python train.py --rope_fraction=0.5 --lr=0.0018 --lr_head=0.00411 --seq_len=512 --doc_mask=true
Each number is 128 + 32 x the weight over the matrix's rms, rounded and kept within 0 to 255. Layers, rows and columns count from 0. Numbers have three digits each.

# k: layer 16 attention key, 256x512, rms 0.0968, rows 230-240, columns 0-127
# q: layer 16 attention query, 256x512, rms 0.0958, rows 231-240, columns 0-127
k230:109145159144104173099160130115125109105104107111122108125121152135123132144145098113112155100177135119158079122199111121118125150130130108137165117130094153163168045134116109126053119060130113120125132175137118047138123117143101129126131125136107122128128137120115118139136183108096114107177108132139101142157121133127112117143142086138123124098093150134172147158149142174091145158166
q231:067120141181119156113137119143144102124129160130127117127130159103154135146127114149108120108104102138133095124127150125120113116109118106144146136107154158102120128145120131209156103144139146072111147163122098119134131096094110144082107151149144136105117097168165139170129145118115126117129156151152138136112123132119100184140136114142123183134106120135124143102105144091112120145126
k231:130114157143135141114079057115155084120167169112086147100146121123151154124126186129144091127146119111103166104147151208143134089140129154123121085155132131136089149189106087155198149146118091103139154072123162117203136160164163142073134199171144102095120124131121067168115157145140157194101141107154122153096096160141175095126130163130121113169159073081131130108099050117151137127131
q232:166143119154143137140158106103109137148102136124112065169142107144184172139115165163169120112121147083188143129105087101122142111180079149100139147146139144116155151124096164081089108151131175128103122136121109109117137187111097125135133107074127098113097111101161116145159159152162102118156104129100112142126112120112138094143151084103101136136119130149087089120092141110167078104120
k232:154097111159137128109129132104090156128093092129096097094126161117108084139125139184093160122173109105158085178159153096136166095115099147154170138136177125087158143113138117069151122105113156188113120134108165137150129108140125099172094091109156088101119126134158118102126132090097089080135125098115163130069169078141175182132132137128112124115128121104162150110084152089141153105134
q233:126169115090114125136145161179162154052123126130108106152115171150120106153126098081102150127163110085143110195134112127171152109108165103146128177118159174134154081121119158101048119115148135147085054121116130154061119141065092095092115097098152130110126137102128135135153123086168101162124150197114141086152082142135103143114115115158088148100102118147136109084112148154151139124115
k233:144082131136110151138127170083102150139111115120189111168084109116133124112101074104160139092121107115113120211150153104161155165142112071093112086157152101114137064057107119117104088147116167133081150139108114139044128124098096096080113111099160076130116115089117155127166130073141126061145158165126112130135138139142140123135146124140118141077127103183118143120158152161080152185102
q234:100119069152129153151126123090168108124103054125112151134156110166151178078136145142126201124099159164094134142112158136123129149124131122135164117132095149131115108112112103108113107162106090038108161133124130070112077072074145105130094104131113108136104142117145177056113134123113119107133087111159149116065147091108130148112173132140108094134143103147141101097142141114093133149138
k234:041150114147115132142152150103149098109109075122162113084122084099102135137114152121107150159131117132178130129096097124123104172152131134103089139093122098091129136150126094108140150134136159147148137142144136128145111145162147115165162074166116154081104150108121120099096094102143102109126113103139134074166149120091108120086135099153120165149115125111200164099133169158111158141124
q235:042150153197108106169093123136107154096145123105150130155107087147139108155103141114133119113116101117091154126131118118131106121111130159139187137101124111139114108136135114096146130148122119113092161086154168120182137109140133109093148130151148149129159132120075152120181131120125093125155154105117150133127152146153121180084128149094155171112104145121154127140140097122120099119153
k235:075113119122130131134110101108139113130164139127067096136164104105162126152101164116124087117121096099135166145130096153160134116124147182126099116041116110139106138099053112104170154144142084083125080115078094124194126102099130104137076169183132084071130149104103143131129164130081119172181138137118129136126140147146077135107134116099159095156136143104147146114103129118127116157110
q236:146100114114146108091173136126096097103192101138169075140127166113146085144159117143135094091132116108157114131132142151128122131149124176170181122161133145113152152114168162135162097112154131102184120115137120139104154153122110094187136143092129119149119146102136117122123123114116132087121134139132103111086162128140134108133187125108119126116112130114105103160106113125115143125153
k236:141097143133145109099120117103105126119146151143119134085132086139106142108126144133105165134097164140095126151150135126138117112125109168177139119136135099113142154141106161120152104148105114195151099189115114198117152151127121129154108152137123103168132078185104122121134146101181152151134095159184147131149074110109152106150161159190116164149156120141110111115123118121142139116181
q237:097154138140126123166140048141138088120131109120159132156137126091138137141111138127138165082127169127149120143122117122144105089108090133147139149152104103138108145142124135114143114115094134191101081154169098109178127093112091139110135131140127106077104186133114088139118152122092108151052128115188127136112122118086143111112101111188126146129126148131128133148128145096139142121130
k237:113105107183135174130174097104165129135166114093161147143143175074105090099118159187152138096118191120099130079137148134108105120117086101165111096194095103105081144122131178083140142130143125120147111123113133095105127116127057119088107117134120137129098150120134178104124135120124132110147121116169149096126160091097124109133136136162088170107129130125112163141106101156124118130142
q238:116099124084115147140152157108108140122126155160100138108118172151173142145094130116111143175131119119101143115139169122124108150112117076092114141112115116151134138119073129142154153102170143116170078150116099061103167173125110067148126122111133076103108122152193192128140085119149113105121162090108105124124038128137095119124105067082097169111113134073132084138087126118080134142114
k238:172073116134107124128131131124158105160121129128160141130076111144086160111088119095148145168131123101119127140089122089160119089135118114145123162097125153137144141108127093182130110069158145150127117146129113113147130147101054122138100109091115125126110175081091143174182118139143149129148143144138144116134132133144168079107111123142115141081110121142142135124094127092096112127096
q239:089143174123116156130110126124124149152104145134162128127141158099125115111139053064134133138107116132103144098184138095130096182131099115134128115103132121122167168124112080114090113202128093086081128147088105103086126073141122078134076099121106064135126129143173112126129140095110168123108094053135124123137116114139074186162146085140147164166164098133092080082091113148104144106136
k239:158145148117163119122128146173141108101115089158177153124087134141102060125178089126126074139145137135157110131153116120134164129090157104138151158115159142124148144156161082154076116131154129130176187096133134099145127062128100160121110120115139119179120108099109131111114107106127174156077096148147163146145090188125135089166138118121129144078119172137134158151097129122131141142114
q240:147115118126130148102146178114131178072112115147168157162122153150120119130111145105128091169088158131130157152141138178114172166155145093159101133107171156149143178081117096133108115120126151171104120124094123145081099165131126145109110147090134060110129166128117050178151139153159168138144059121157123125086101103146144087141087156106156150112164143128136120160104145119126123113155
k240:128128127077148173130111128177111115129133166118170102088119108157181131113106163137128128110105111124113115085120127121181096130118173166125136175168121141105105128115144150108172107137123139102133137127110114136120116104107137154134122145159128178101108158109139108091152128107109142135105131148146148135129139091141144115182111127080119129116147101126121124129104052102131093166089